config.yaml
attn_scale: 0.125
tie_embeddings: true
lr: 0.00682
Each number is 128 + 24 x the weight over its row's rms, rounded and kept within 0 to 255. Layers, rows and columns count from 0. Numbers have three digits each. The size before them is the row's rms in percent of the matrix's.

# layer 6 attention value, 384x256, rms 0.0633, rows 228-255, columns 0-127
086:138105128111147136108157132141164166117086119180134097079084118133137122122130158071115141149151128124150121125115118163129171122135170197157148121173108097153158120113077120151149115140149074140109140116159091185151143077096140113137168135096111167172125114114110117118127112143152138192108128125116154139133143100149093082120093123144152158129114086111139147130119118101098115127110
085:092145135149115153108110125141096107106104128110133171102157128135097148093149074155083114137105144142099105101150102152122136110163143124142139150157123131130163141177127152150079167117158129124142129153107183114144150147110116085177107126111106126116108110107135096157096064123105133145147143133094151141143185109152150151129150139155154123146135188162097111129070164141092103129140
087:149098123121114102124120093151142157145163104144136166210132164097124099124115133157065076146149135114137140116178114109087133078108108117130108149153128127133120144163119103094080095154136128104132130136146177102154128156157120097101114129162123135138159089087127133142097125112107146093130108086100171133081136118108140083149140143105155090133129106089141103076076111105107138131165
091:135144141140148125191114099131075119105139106178125121110110138114109136103153117148094149098151099174137128164162150109141171136140135109121097167110101189139157136204114107114120156119174136148142156111165156130109122155129130128071151129061131156114120132129141137169120155086095127115163150157099109111118141103107094099137114110142153154146129131137123171125108132152128113117119
090:115163129109060145139123121111142133117169133141131133093109156140120080168154166149117160076129094078099120115178126143110166100161116118123111149119147179160118158127109122119102090097123130112164142120097129140135114165137102079107115126129152137137148122096130142162131163139101134142119121073108156162132160113128109135067121115124112128128111125118115095126111146119150097130149
086:109097130169136133168123088153119146159152105102175158154105149142120103131138171102107137113148125148125106169117144134157177143124162094093147149114170126172146148063122077127133180133138114150154124114120102158124093107121133084113105131120118091142164115128174108114150094166117121170123130125130114096119144122101131126131146174123130146127148129156123102126147138082130127111123
095:169141101127102118133127082122178158104129128123166144117155121123161150120131123123144086148139145122142101123095132087136110093080118114119158102168149124130120118161115118143132129132141116132156120167128059103113124113122115163077128127129130101139106136167122152131119170125112094105135113126143138100138121145159114117126155170106139135092088108155144121098068136110092146127159
084:137119150131149104117132162131145106167134129100130137138144170114107111136142084122128169160117140182111169139080130168122136109179114098140173128125154110126103153120119142140108153130113166096145134126117124126111113125146078137082143148115121148157143122176115165143115157161095137088138097081149125099082117105179104103149111096138138146121146087120150113101161115075115101154183
091:132123120108095154133163098137141081134121138157117102162125090139114131137109120120129142149160139150123120110153125114129147121110137116212077164181120140170095106142126126113125107097139139080157108112148175117156129111188113150128098092155129155193128168136125143123130150123111128126163119126126129158107182079081151115168115098136109148131127125134115126144087157173085136115114
089:132118128146137110129103119131146135207136097172130101146068147147102141150159135118087131148109127101136158197124145149108087154137123095123117123146108144121119138157148164178188149116134163150132170119167106157115158146175142130118120116148114101145125104115163153116126127149146117123121131128150135171138088129135073087125129075104130099097122125110135161122140098150129139099079
090:154112135136158124139152114103152155090126173107112149149163127159149113125133141109133156077137120124057126119162144155180166126140089098117136108134168153085083151169115105146116103097102110129109169119124110152124159096174144155109127098134103117151128127144125104134116111146137106149126128134144103145180149131110131177108139118127186156173156169112107102141137113116161143151142
092:128102137105133135109100154126119087122106151105113087102101150155113090051139129128131110147147150105111122129085132124128088068119132139168131094144109054128120128140169098122158130135120131080112141119176113147126113140144116099100094140127118082100116089130162075122161111168130144176116116146130072137137136128140132142097143124102093119126144120147134178123095119141136118151145
090:117128152090162136114127109118111083129148149153134130150102137124135152127101163114150160103144138121138148124129173114130098109105165105127122093136107124166140135124094128138095103122095134148091175164148124096112126092125142141093117149131135110123165068097107147106131124198129121123128146147143151093138131197125111124136120094143152107145180099142126138111140135105124110163128
090:116098093123169137131135147101142068126118135143123159132116140128161117111155126111131122140112140155167139169115125127168094142133133169149094159074142080155125144112129135130140137120107102125122172122149129147165137130146116126072103151119139180112140136083114128092123170128153128119106136174166087098115128136181160122134140119118154123159141157146146098084175115160087150068130
085:073087146147166123100113137105147142121152156126118098108090144132159130104121103143097191126128101112105160150137126140157137124147075122087125131115137103114141150162100127135094119109088118119119150153108117098125134130141133136103171098108129152123127116140113132129163117114100155114153126109086073115109094113139120122147142137126103080101185137104143086144122138112133136094095
100:128130122147122131112111105127120126124114095145126162115136126159116118112137105160153124103132111130132108132155094141164176125099170123146132119120126165121167085153113127119170113129144136133115124097108119127131122110142120148105139145112167106135143165121152119164165138135134109138127068126114136128109134102102132145100171124115106095140130075090083162121151076116109104093135
093:136126106129155158101099090114159151138149124123141138145134152108144136149119153138121173104084141146132139123195118141141153126117093106161095105115129154128143139162135111083125142109125135120107117127097080118154148135126107140131168140105112135155133124084147106096124143134103103132112130149143113119098109079132121125120122063116169105084096128091111084106122089157137139148138
089:125158134137140120123105087128139137106149136137129134106164144100079146133134144137098091120089127082117108086120124148152124084141134092131115140086144084109120124136136145133083126092113113125118144100162120142147168144083143111114124120144112107104126130125151135148081151155108108126150128107108127164136115152159119146101151129116136172105164167097164142105124079121090156126183
092:171137119163113128113120105095150128146114168140137169106141118134144137152147115151166153138104155060122133127157135137094132134131097156162156130102156177122103107107141117123145116089122132152095126142142136159149154149146101133113125166159116124142160093080139107125176149131138161144075141120124143108121115147155105158119125162178153166089127167150083139123131100103095115140114
086:144174098127122166135131151122154135138111102122132123095111136133143102090116132098148105149076117142148160099087144106116105098145128146098140095135087111140113123123132126121171142145069151147136123116095091145161146112101110150114144125145152146089116142075109117150117170083155151115152114086092102111116155119195114177136091088112126143127135155153143136128117108099157112095162
088:133144117114127126128106094089097131115135084142115116108112124122140120108151091087114139131115113112161157180142131150100112150090098119115094159167121165140153131127100189092112169163120156138120093128126113125138117177152135164105117107086125107132140134139136086117063172120157147098113129117115113083123116140116108152110114148119127147135155126093121158128113113129199127117085
088:104159152185147124110203149140121135139132135139141121101158118092124110112106147087169104128143125139159179101118111152116141103127086087111119163129151115125137113151139118164095122144128080099094104133143108155152159156130108138142151120128133120180126170154144128092176112107107161125124123143153098125121134120136109154106121136116177125097123100114127118088140125152092101143121
088:089177098071133160117144090144119141101179170092114154158186152128152110173120145085110122126153095093069128151142136111154155126164151172116150124127116117139160129138095137182136128127121125167119154117123126118125121082119127129076104103112129125107105137129136149100157140123106122138119157145144131175128137136138168136103129132138079137137166160129121102095165107168175123153087
085:159128137115108149140157084120086119103179109139125156137161099103107135139161135127126163115182118096168130158102143122150088133129074101116091158132188126120183171147117132126145124135167108145142126090133141119129127146082145112159165115110144134113115172106106122109115090135152143093143145118124126151092081112151113106151086148113106172152146127178164078131150103148136137126109
094:133159082135144148127074105164163134160127159162143126124129134145126109136160127087099090113124163143134147126127137113113097136145088145142069137129121118130165107132130168116130150172073156152136122130123134141123146145091153153107105128130149113106095110124149128166179135147133098089123117144097124158153125146161121140117146147086163141112110148132146146143107103122173122128103
093:145117141180111108116132088113163108119113150149131133162142169152134122096151132081095134175117107136125134137167157136120140138101084119140184139118126134128134113159152117131136157087153149151081136134088143116153115114144128109150149167131155101123150154132141105111161108112124142105154126095141131119120173074067147136200108122132164172108125119097134137107110118129128142114132
090:072138154133136152130113135137121113145054162128083096102129121115136161100144144111145116148108106129106120141101122122112104141152134123127106120139191139100099129120150109146144115130130113150102123104112136097127103118120123110129126100158104101140137161154144143135082120112141183126077128103114133148135131159121099148093095153171155137107148122176142172174126134055160139119147
092:140124111154150147110116126126111123157132140116097155167104097082116113080149162093125149138155129104161167110165146081132135152112126119084141152126052086146152118106125144099175117129151114138122108134087165118122113125113150137106105150126086082142147118164133143148169156140138094140113121115150123126159125125162134121124118140131127128132163118099133133135162133087058124135125
# layer 6 attention output (transposed), 384x256, rms 0.0236, rows 228-255, columns 0-127
093:124134106141128148147118093121064119104134142125114138113106096121107165078138142145100140104139117163106128134142124105120121184125090091093151160124160154092163124105128115157107137161118132103103116118100164118100117192128132088154129149134122121146114135130125128128137146136143137142144156115177118158127135103101107149112143142103142123149130140154127109106123131121131149144143
101:118141112126149105179124119140118145137171102188126135108094156112166077103101118138140127121074140116142130136130109147165100121091106117168123137160105132153083120134132115138152183113145147138093116127128102168129090132133109134106138108113139149097150093146142173120113154126141106124098170114100110156124089137112137151132177090110089134109123107134098105121097127139095155105150
103:079132140106142160167144150101113150126139140111112107113143099113144142159115108146120112134140095105168095123155134159124173150134074158154151139116138139145166081099092126114171204128147131137144146132117025153144121139109112157118095148135095128126136133129109176154149117140159131118119151120144126140169126156131136185133161084166112079126142122115140110104132145107139109135106
091:117088127110096103141110116152174109123163121112163111145116140095093153153138134138147086119158146110119124102155084113101143149105114176151148144160098132151138116123089128163118123127132105130080105124092093132182145165136130126138101103157144118146094136112112139147150160114145119100097117140160097154111169087167153107135107090188084099133138163130183116132129129116117143133139
093:111083140133143119141122146168140095099109124135144137154119128101103100083160106118100112138143162144112125116163068162137159152115168181143101135115120122103126135112137109140120172104158099141163121092102144146144096146076141136141092118110127133147144114136106140074151087139151124115125148125120097170107122113097162118152157116141150139150136087150138139106138153120151138105133
090:128163138150162132146160131141138128115139148127125133148119173129122134142146118170128108121097106142117131095157146152099140157127117148138125099128093133131141139172087107123121121147110165193172138109122129096166112148131141178159148139098097145134101148168102124110110164123133145129128125122181129126110129162170127091157123111156114163186183144076131145148148158151132139146149
098:081127144100133109117130130123101131088126111134106127107114143153112159115160147130131191161124102154126172137154103137134132135108096095124135158079108114131164142111118152146143165106114149119082116123104140147157126126138146140145174140132117132103137085102140114112121101116117163103143141113083137132127103119131159134171083083117176128159157127098140122139184141099148112158094
097:166110118163128128173129077140112152109141156109130118123130114199129104152147129128104145124105124087147133125172136111130104146113096121128108114133114137140148126162064155121147103122131135117109163144120123131139143113092152129173099116095116095129124124108154126094129114117181143095145089169082125102133093180137157128123163149118155094158181153091112112139114176181151121124125
090:102104154109140129128096114118133151142146139108132163124111121113136127120151119195139084154103139126124094124111099149139128154168139166075136145148119173143108131111091138141109152155148096112108116161152135172114147153107168101076131129083142173082168140102133142124112098165124091108133129084123140161150130101149096123063149107143099148119138119158139132101142174118136113095128
090:154124115116164137127124141144135143120100162109139119132105122106113122093182109144153123108140115142088091092104124073121171125125123187126102104114085122153114133090129141066112134110090107103132132089107130139092143178123090095113145130066167113132157106124112122166123170100143180085142170151137099112138115140104134132144115156124130149110149163163161159156120133120118106122124
097:105118176151087117093119119133101137126068116092121166142115113117128083178134133136114120127139129139136112134136098164115121110105143116132110134117089083158124150128151135100118155124147118125149146144124107100108061102148125098184147153083143132099138113168131168103123128103103121158112145142135140107117129122135167095131111152160118141156111108140136173157149103100146135140139
093:125127095138139094126147144103110150126148160158097152150137125148137160143134104129112121101142094100155115122116140097128154128153133120097101158092088131123112124099118157158120146104134157161118106110110121148121105088155111160144135178114157134180096133136153144167057146096123134157130120111143151172149110148128109179116144120135188095145109106129138116104130113147139128090123
091:191114082118119112160141134135113144136180160129130121105149178141133147138142140124168145116098096185122119134160135123108133127100135105106142144142098066102113097119140138129102107160150135078100149124139144128115122101124119153140115134173116094157118150105134111129143101130095164118116109134157118130128117100104133123104093142062097130143104089092143184157149131126133125116119
085:146152118107141146125148125137131137130158145160132103112144138152073168161105147105131114132132158112119122101122176109085131073130154083139137105145134151120146122160133158111127149131140184144135107154106118107093094118124107134165117115105155138136127118121139088156134145110123097130167138113100126158135123139089129131118148140103140146112105118080189118129128124130193097149159
092:160110113141123123146131084107124119128174140126158094159158150159099105137130149111135126166109130150125099090175124142103154158081169111148103148094067097132108099127160146117147121091128136150110159102115125110126124126120127118111109135099109126099131129162126099135080132178183095121143149172169150129131154151094118133123116143128163149173137095152134178120126097155123126107153
103:150137145099142170137119120135149142131131105146138147106127159134169120131140105081130086160142107125117126099130160163075130099101127179081116144073134138136127151101159104108124093126140143115171117146156118177125150150144120129122138104133141124116078132107156130101086147099153126116103124126151162110114167096106182125122124093174098152134122144153080095121119147141131137151150
096:101091140146140126135158144137088134101095149138110101130138115185143100139113110068134091151156121137113133112136062101102160132089141119094170124118137079138135132140101132126154094107154134126120178146146108160170137154149155113110107090125118127121127156107093136138123148112138124153118120141149131099142123134144125130174135136150093118110143082144172158137118116120126115104111
096:088120123122140117108110173119111153122117139138123123129130109170111113128129106129107157155126145086109140148128140073128102165088073078143146124150087126129131112108136138164141141113104162117118117133125148108123121103115122192146147137119138131128107107146102107151154099080099179133137136146138124122130115100124132137131144126159147130109106082152112084125134137123097109150085
096:149082138146131134114091150178164158153109168116118124153103127184096130114151134112101135123163161161116156122139138147187204096177158119139127100125149086130163163114091148150123125186120118092123133128119097143085096153141158146156120103116121142163147122116110104135122095130145097122148130112085111152159125142118144170074134117135072142133111119119113131135161103154110193134133
093:129097106138124089119147127119086101128112126141112121125134103096060155105153105111119131138155171098119125146094147138101133100123167109106128138115111103139157131123140122131112112105113147120173119101126111110114162146142109115119089118118120121136152135142132075104110124159103130107118100142180147165169121137121149081120155171090085143118126113147122131092116111137114098124104
092:094140140119160137105130109142129146121110163128121075144103130124125140129121133155113168128118132120094118139115112167133161108136127112108153148153093085094131162133094145120166126132112141117093162122136102140179129128114132137104108121094138142143111088146113152127151129177151116133143083171141099127121169127137119137117121157188110094120102112118120098124126155171073131119110
097:152085093146113111091139124093124127087140135136146147149139097187132175153116112145111095161111137138108094104129115124163104097148139106124152079088115123118115181091164176110146137102109146089144159142152134107115119131131119135105159102199124131125134085130084112122097162160137134107139092123134144139132106137145122136131125146107099116110095164140092166123134114115096154118167
097:140156156152117122121102139103084140114133113107146172172184130127114135096098172054136130069138094117144165110118095143111139102077117125096121142148142132141085136149133091103147112139122138117139144134144127122151089114085172123098102147120128157098111130146124115124092125107125129111114127125150086125105160126109094132147123130150109138151123101140136110154129158128105083127150
092:122158140081111167107126099149149161111112169090168140127110147126137172137079129112123126096090101111085133124138106151147156105133126134121143112119111180148146098139169138115158122093124124123113111185128114129107098113128156142086106125145145127143083119135109144149104139128142109133133121176175095085135109140152126124140113110122108135122139128094118156166124087086143120125120
105:107112126149092080093172140111093106148089163112126144168148123124089146095134115153113131132129135114167127180110151105129131088119146129109113090102106163107127128135083117128115117147129132111080139132150111136112137122116123163142137152135058114133123137115125080131117119110136121152159127096123097082128096122143120131110114143144127139143117083149110156116155147174095156106143
099:167103119092097130143165127105109148135175101092084163130153096144126123150120134148151128093154126147125102148101108144138139125103130118089110129148130169133155123138140126115133166118134137129183103123140082164126137138080117126117058097122128117136073089095080164140123121151161157121135100171131159164110095131125134116076135136161139125146111146130122086145142144117147151129125
095:140177114113144139055148157137128116134114111129131108096133139162141145127126133136184124108122162115172131125136163126189119158123164121116078096157122141163132187168154138120170108136132131145130091142143139160137131177157155137153117147082194106130137114147143117153129123140132127124152158160094112102107170107143105113108128148102119140173120102133093123170163113103110174118103
091:166166142140127119146170082148104159161104115114172095104152149166128139165127113169123136132122084149144128135115128162131171108119137111115120118155130170135107149065114141128131116155131099169138160073155095149131138128078104104116117111140132111120146149136105115079130113120139176139105100080136142131146122153111125129130166139150158117146162147138117090137087119132123113142150
# layer 6 attention query, 384x256, rms 0.0499, rows 256-282, columns 0-127
068:154108117103191139123132106138138164155107161189136096155136134115114135123124160090152103089081102087093121151160137136135128139131134146146196150126118140166079120131128128107164112135130137153161152169105138100132127154134154121109164121124152199114151107114141112142156106156141120129100128104126156125123104094141138145179131123139178124126110156143127130133143110145153114127163
078:136127151111132156124125098120119137154136142062114186131117121126183147183141096109128133119104119101131168143112129138096152109088124130116092136144131107100133142160112165158123159097116091126120107171174082146127175128119096148124134113136101122160185108133139147149142127151139134107174132110139112133137131113117120093100156141126142130159118144132125130160151132171150109121118
083:137163121095137134132087146145141152117038120140115122115106102131159135089139107120162076141086116149083160144157125132175166136128130114111177135113148100117155124192174132124132115090076123107104106118133103118167121192104140140134126117144162141158138132138158151140140154177131157161148150200123124118116097118164162104089133112139126117150142151140122142124145114179182141158168
078:089104153127091096120119167123150120106162141155144108097105127133151141104077126164150113127160141158165092108150116121085182144168146108135134163158117124114119159095132165112130164175161094065103191139142112148093151101145112136145154111136145099108131128095104157136159123150135104151100115141124101168118108142106093126149150118119129118099147080105107127109146124105115113119102
086:146153176151158110141058085121131103138149125086120157173132127149145147097097125123123120131101131127156150114081130163138143158151117117116155142131076119119118118121144164147124154103076139114122078129107141133091163126104150187150094123113087102172139132141160153167140140149111137135116086139182140137104162130152087127140147179113159120128100129152147118137147156132128127133117
085:102095134128151174165115139106104132171102121133114113079126096101144130167152141136144147100125153118110115134116149091119117112103112096116149143152115068134131120118131130115161178098125140102131121114168132118157115153158148110167107160123137087144141130157101180122137139185131129122186062143132154125127130141131108131115114112127120122122133147151107124135130110130166102108087
092:095093102150129137148111177121152151170095125103151138117105126132126143082136134151139140157168170161151113171176103095130136133130117153142092113120122148127101145116141111131097152176176131162142149120116133122163153128138100123157116137146143134109122104140140129123110186100124118158101151102131132094130120156118054150140130124149102101110097115094163135111108118120173060138134
089:144148123127127093115122117111170127139153140125132110192098161130111071110065152133121075156140167145166122111148139123113199123091135112100142124131168109079132164093076122117131108117159143119106146143124105134150145111139107100104126129133158152085139144111154136144143141114118105114097122125108093154114099100051131095120133139133139122120131127152140120107084108098159105172097
090:131126095137157156147166129111111133163152129152161132153096154114186112126099124138154106148110110132177150114110151098134136112105128103119150184170083109171120133075094127141157143134082130118136086153148123107158085096144123152161158156106103132132123128140107144129131147095103137123169127137126107145142135161136067143143117124120149126109124126139128118160138109112119092159075
092:143080105106110146142135132136149124110114128134114149085156112135120108110129178106140102122162134113134169124101106150096098163137126143128136134121130158141148100161123095108127093125187155155108168126112147154131136147157097128136120143090105138120116134142156139115134165106177106117169109105115076099138092129096115110151147141168116121149116120129120091051048129158134168104129
098:140190137102117131126104124198135126138137159096107134148129129153134136122146106173130110127164123098094085098156180136118131105127109113156111092139121111126120086120131120116110125140096151138152119125134103148072156139109155151097130135124143129186146149123165071124148121097118129094103156097142069147121143128103126122107125157135114142161137120115119172126138137123157126163134
097:130122115120117157115161090108182109182130121125120124208184129118135161077107116109176130196112118103128136101144093192089119108135125131099096164156153165109129133110089133159120145118140160078140142146132184109110123146142110132092139136175147144134148142123165079145130141130173104148119107109133100172115145090114130170139152173104127133104113133121117132112117149140126164166124
100:105179104140143124127133159133164175144116128147159117140122125089162139133144115085137148124063099138138169133105172117152125116157129082096104128127154100163084104122141105130129101111123093193165151164165113128158113078111145117121134176167096098140134136117126134144129090169149151165136114159147142127126141146103115135135087096121098153120142160164079132155142131169145125159152
104:124168174152116100117125118150136100099131092148088131123174110117108143117156114111108140121106157077141103110145100127163104106171120098178139117160105092139089164159166105084139155135100151093150080106122131151111178161120121149147075144095122068155135117110107152120135136153103186049152131133086174161106133149152151149109135119143137158151091125140094081133158141127126122140124
096:114115117125171129142140116124154175136138134142143162175128126132122137108135139124147149127150127114096116079122131096114157140082126103131108179100116112091147168118154152160134124113060140122091166142163155132158112133139121123134133140106144145132151144146150141128107145124175113180130105127132135113131132093132142085090143095165132127189153155097144151153110100106146102119115
099:159106122121111116123132142182125125165089141152151119097124137133092191119138152119175136093115157143186094102141127132142135126137154131063078121147153151140164128130092125124106128094138104146124112097099125140157167109140104104168117114161125087122083109143124107145143157139156137142177172132144143113127098136103091113140135103161093108150151132104132156155118141110116096173178
100:128143118164157079126094141126112131160148154173141122122116139108129125116121073140145100147127119171175137169110117162123137166131090141129091077143139146158141127180110114168110113127154138142134107111113116159125158119124120128143150122105134133108176107154163106138110120116121157119096146095109135139148153098134127150123095124161102150171149136149121115098115165146168142127151
105:129105093108178147125143132132129137107135124124123081107149105082143104106130139137152104091161151150151112155103116162085106178127129166145121078130147181166126150085124126147137145128164098173112125126152140131125162096150117149119089129142117083150108125152120120137099130096128124109133095124119118116127188139094143125156166176100119118123122097120118119067130120133113152150079
105:150136118166154129158139101131134105113148100090108104180131115140137107148135080123119138174146093150083135121131079206144155123142092120114135151118152158121127173115127184106151143124080121112124111187146165131131091115147135159122133143108098129155120140119160126142103084078138141123062138113105122143125138135142137147125133145099127159124108132141153071134161154097144135135160
092:085111092111072148120115140149135141149113106162093161140150102124105136121115157121051150148115149152103100116139128120098098103136114133154116082099108118115133110097137096113129140131112133146073114115129098130166113125157181129188129136096116127143152138173178164079124208149148142122153087149120135050125106136175088120139148152106177147095098143093124105115111109111123117144141
102:137130079098116104144114149137113106120150098095080115126179116159171152101116100127175162150139142115113098124168152144120152103088094114133131164141134137123136104105099149133154149191150115134075115137129120128142117120110129123120137120182148094107147140092115096146128124152140142134123117149109116094106151113124124127149126130152110143096135152148122143120097176101087153129139
105:150126113134115103129143137101152094107169139170116077144150099121116100074084121140135126117164145177153117135119104142097125141145112138141127164094128150136171133139092111151150109109153129119124096140119136129140144115120126118124101110114127137116090097130129127141185148125157142117199113122148126170131125122150200143153160129103113115140143109144155153150128123162159155136130
104:106163122091078154127120131126095144126101115165116101173126108157116103120131101083131137150115143109139158169100145149127111127123158127164122154166119107136157099128153177129133111122152169104146166082141141105195140143102145090146145136137110146113171115152082153097109127192138165111121142127122161126153132138147130136149117104120143136134115108124117163145127105106096114107108
094:108086127158098142124146089146104127160122174151099106128078184152157077143105151148129103086138141123119113144145147120146092115071125136132152162145106109138145111104129190092076138127157136132135173140144125130142131179162105117115151099140141160149128090140150121153120183098160132143178087116146134158108135174152105098109134118124155105108148101119142115121138116115095120123141
097:075120174165133111152070125124089095116099144170149141132088155145143167157131157125177120128145141167122102142128141098143146106142091136166116147121142123129169123121156152098119127109187119133161135116098130163111098155131174126096120108123135150149097140120128117133138098111148120112130175118143164112062187140148135091130100095137123180097149125134132114144133114143084107096130
095:124121101117144125139144132160134158118137133168107160091102156151147098144193106137128169146132120116122132114083170123130169124089140131114168120115146160191111176109114156159130141132091105111140125138141163172141140087153108151188098118113147122136114138110103112140120115086135161154084159129122101133150113139149122119113123129099106120140119112121160141088133084090152154130132
096:136137109137147122098108089101111118088127137069113109120115130157145114104130092125144095129172182116080123164122102125094161156143160149146099105179120081114118130082157114139153104153132126117070120077158114152132130148114113156144116124087111142100157125150126133102143109158110115069143133115108161141120116143167122107096108095132154102168161136122121075106138112148148124131153
# layer 6 attention key, 384x256, rms 0.0513, rows 256-281, columns 0-127
072:168140146164137167134104162137129131130144145109115167132160110141136129125141177111123126145097154116078071140121138150126180120132126105125161116115146155135097129098112124139089144155103118129116106098140141120144109120151140142141172135154122098153088164148140110117106135162137122094181141118139156144135099103174100136098133127126127118130165178134113114111120131122144099097137
075:094107116109107168108139109127140159158089107107112099140113132124154136092123136141179113116163139167123156114175108155146136083124145074118102087147181160125111121100160126107155127101098160137113109136145147158147113104137101098151150109134116042112125138128110118111132135102150125128170106157148096100079115137139159132166134168140115134131187142127092116109140096134109155158118
075:131115108099134147127149143110104139153107149095148114096127136136160108125105143119113159134143163116133131149201133131147159147144155106175125154149147125145136130098136154111137130155125166150090138103121071134111157102137093163116128124110101097125118164195117128121111146145113144145149105120180153141151142136130095103136100124125121119127106136142107195131119144120098147113116
084:126155110110149109096154109133105116119127136143107169138169143156148165129137094120123156105128107072129127108117133126129129133125104165128118102139142153101086148121132101117097123142116149133134099145110170146114109176132160142078108117132129108078114113089115121120140147122093121161091160110085136130119062134162124158095118114155106171107164129139112130165151132140159108127115
087:115119091088122141158129118142133167138110098102126114160138131117112120119110111135133164123157081149120131098126128122140110106094109103123092106117150153143138074133138126087138100121172102163113135103126172096129108105102143132191109131082131132135141124102146112104127104127133099137083124146162052101104130152123136138153116154105130122109118119148123152123151129094127143173103
077:138155109093122138122148126133141150137154156116123096120145116146126072169114148166117113134129112146151174119115153122114094105095139111113112121064121144150103142109163164145171136096159127118128149109159131124077110120103112145158145136133113128119100117108129132118143122161099161138109093174127123130127149114114149098098124162125121153136077136171105123125184100113164091132057
087:128125139177132141139107118105123101150122143108097128122081145134109127119162165143103142131171139127131153145127139100099137132164133108131131131180113114147122109063150167144159136112149128108147153151094158153109115154109107103104167107196147145133129156180097119164144141132124124111173118116146156108159129122142083113137100090117097164119192129161098125131129133147111137134109
086:081118157140114125113146108123112105131080112137136148095189126118155193135125112173121149133173127115107097165124100133141105117120149159138166121157108108104120138105135091093126118165112123098116130130099101131145133126126111125112133113133103164123117121172099118097158141051127133154112180093080168157166164138121124100105130090101119117087139123158174150129108147129147102110148
079:123116117107143109145114093153147138150143152099131132131106096136094120102119136132119151139078119136127114126107144129140110160120131149152126106118113133140095105152125165157140143138143095129121142095119114127116116153095134147144158105112165139106127122106138160136136126125126146118112115142105107146164076136162138114146132138124078115147096140117089140142132088108153103136143
087:134144108167132078156118127127150144129150125114146160113131069133105173097122135118161117114140168070134097115168120141153103144145144103139165130110119130139160110142129123113067119132141124095140151093114125126151102125119113146054102094149126074125121152101094098160176188088125150127082133112110142158136169130151144131101149117182130130123119120094113154115102152134104107129114
111:160123088139140127104126133150123094131113096119072128138128132097139127160155114112124131119110138134082112114077143130062150147096145096080101134091146115084157114145177117123162175151089141123105090125141143086105128114123107142117127146137127172139088146130126165116109121134117142095142115140158130139074093118146151097133150123124122138154140130124137087105155134104165146134117
088:081122103124165146140143084147173134122148167111124091150079153168105162140105094179163143112155135149110097160158130153141115131118107119115125100145108120132141115151107096159080110191129052153114124142104116126135059136149122110120124138123088124129074136135079108152160072122162130112130156106161105119159119136137160154123127119115124137145095086122144149101126117135121130160159
077:130091115110095128103114144100167120142160099138103176145126167110164096086150098144150134099091084154095135090147128149124146110071147098096150110117133133076105121125127133084141120079112092132139122145136134136130158113127136147151112157151085132118126154098143159121128144163115108138108076129135135096131075130088124106149122145129132165116086164105139118102132154123113126156138
087:168112130127106144155152108108092103126106136108126142152106115081172138097160109134162135122092090101096141113088085122152160118125074150075153168118093156105115122119143109152152161129152126111126123141132153089091117133154159102119144144125098127132171132118157158115105136111140180137092147115155111141105127094099093126156100146156161083121118121161104108137131125141122187161176
113:115180141127152106123113084122113154140122169119106167157158122156091134082108150120127109157132115109131109180159105122126111140116122167156130094161143113166136096154116147129079109128138111143138143145161123179127123134126118086099111107137113119122116165111075123119142162137140133105120109086113128175147121117116113165133166088136132139121104090177132141158111160131101115134139
110:145110132126144113151157163110120148122116129099138142180115174118088103126113196103134097159153153139165140142129133146108104162172094140090172099149110127108145126144114082172090133137118149140130130168125113111160137127139142144091099096160109095098122110119129126108138094127104135128167159100148155118165107134130115172128095152121132130125090107143119141121119135146128134142088
111:143106154189091156087116128067125125135132091126115169102129126130145149135122136131152111120123152129078113111132112122119163144112150102114073081100120087113119113133182156102171161144130137121146131161147104127133165148146143121165198154104140133105110095150152111107121085128134133102126109118113175116115131118129160090136140129117102128165145148118151111148163150122170102135117
103:096109119156114118144142140111110099116126093138076121080088156146173069152101133118144165148094140153099156125065121098133171107094121095133140114150111134122146084107148168094136129087141114165170128125149144142141108099086125140129086166126131108158133133137105164116140136086148147132148163106173137149119165131183118099106124188131093143151127151143117100139138148147126121111126
095:116128140132125163163111135118122153154143169146129148169138116145161119164118120124111158131134105138163068130096101127163137131126124153134130139134149136116127101159079119097082113122135099085088118118134156156122097138142130131174156108112124099114119108158111092137110141102159127080137206112161103115128126108120146106102131161118113135170114125131106120110109121141141161133148
090:077133098134118138147182105151137124150171118180177156128143137119103108162116121147130135101126163125126095141104118115150108141161137078121099131110143129120185098126114071117100180114153070151154136128125108126149091126133091107137162139132133077114161127136065125152136125127153112106131166130128111141108127090105130182140128132133154118153150091131137155163100120164115131102115
095:131157123089157131124089106137102107157150134111138169118121139143162100135110136132062097141164118114158147143125180122172118139105139113128062135104135117117116131137161145102153143103106115150126129135117114096114084132124150138127145132127134166095099069124177110112139116138161134117125104137164139115167088162090148123179154119133109152103121168133141118137117112119160131121104
084:086159110116126122147148095148066121112119166133129117073147138152124109160103101153133134127122085131172133119151129123125158082149091108126148097153107127167127109142131082101143082150145139119144128177121097108110133128101121143135135143087106111107147111104107148102146077122105091150120124145101100130139152130125158102088084108133075194147086147153141145126165126130131080127133
091:121111126109131129132139147082133142085127197080153110142093114116134111103149122096105139108128092091166149141119114121118100076144104134126128121119102146112136104153179123133143105098147071137214118127132146142087115127131172148129128161117109112150140123125149128132132125147129132132133136138109135131151056111112135123114140126082127134072124145158123130115085131151136170130120
101:119097101162126104170134130154145142087129096107146130168126163151104165162141142104097175156156119120132141140133085136164065119125104081137095100162164111138127100113136104142088080148113110118132167130097131136125128121112140093147095135134118135123109091119141097099116118102090147097119174127144127157143132140146110156152146117130149133144122120146115109154116129142081124138147
094:149124125113162126160158139120136158147131109112149091132144059147148165138099132138126109144116170115121130109128093119131156161151187070145113124130110119166130149152109149106101108139135133099119167100114130156128145106121105079096123123135077104159119128103111139121127092149116129115062123157161113134150116122161134118141150150128125090139141142136143119111138107089116132093107
094:130104151113119157163114161139091107146123212132097125166112134097107122135162116135105130120119119121130131115081103164099183129149124107180156147153116131088150085167121153131124131090149135154122179150182145096086101113143091114119110136115144120121131105140150109144113142118106147138093161098190101123126104144121106138144145142102100129125131138137119123100102157084110106136080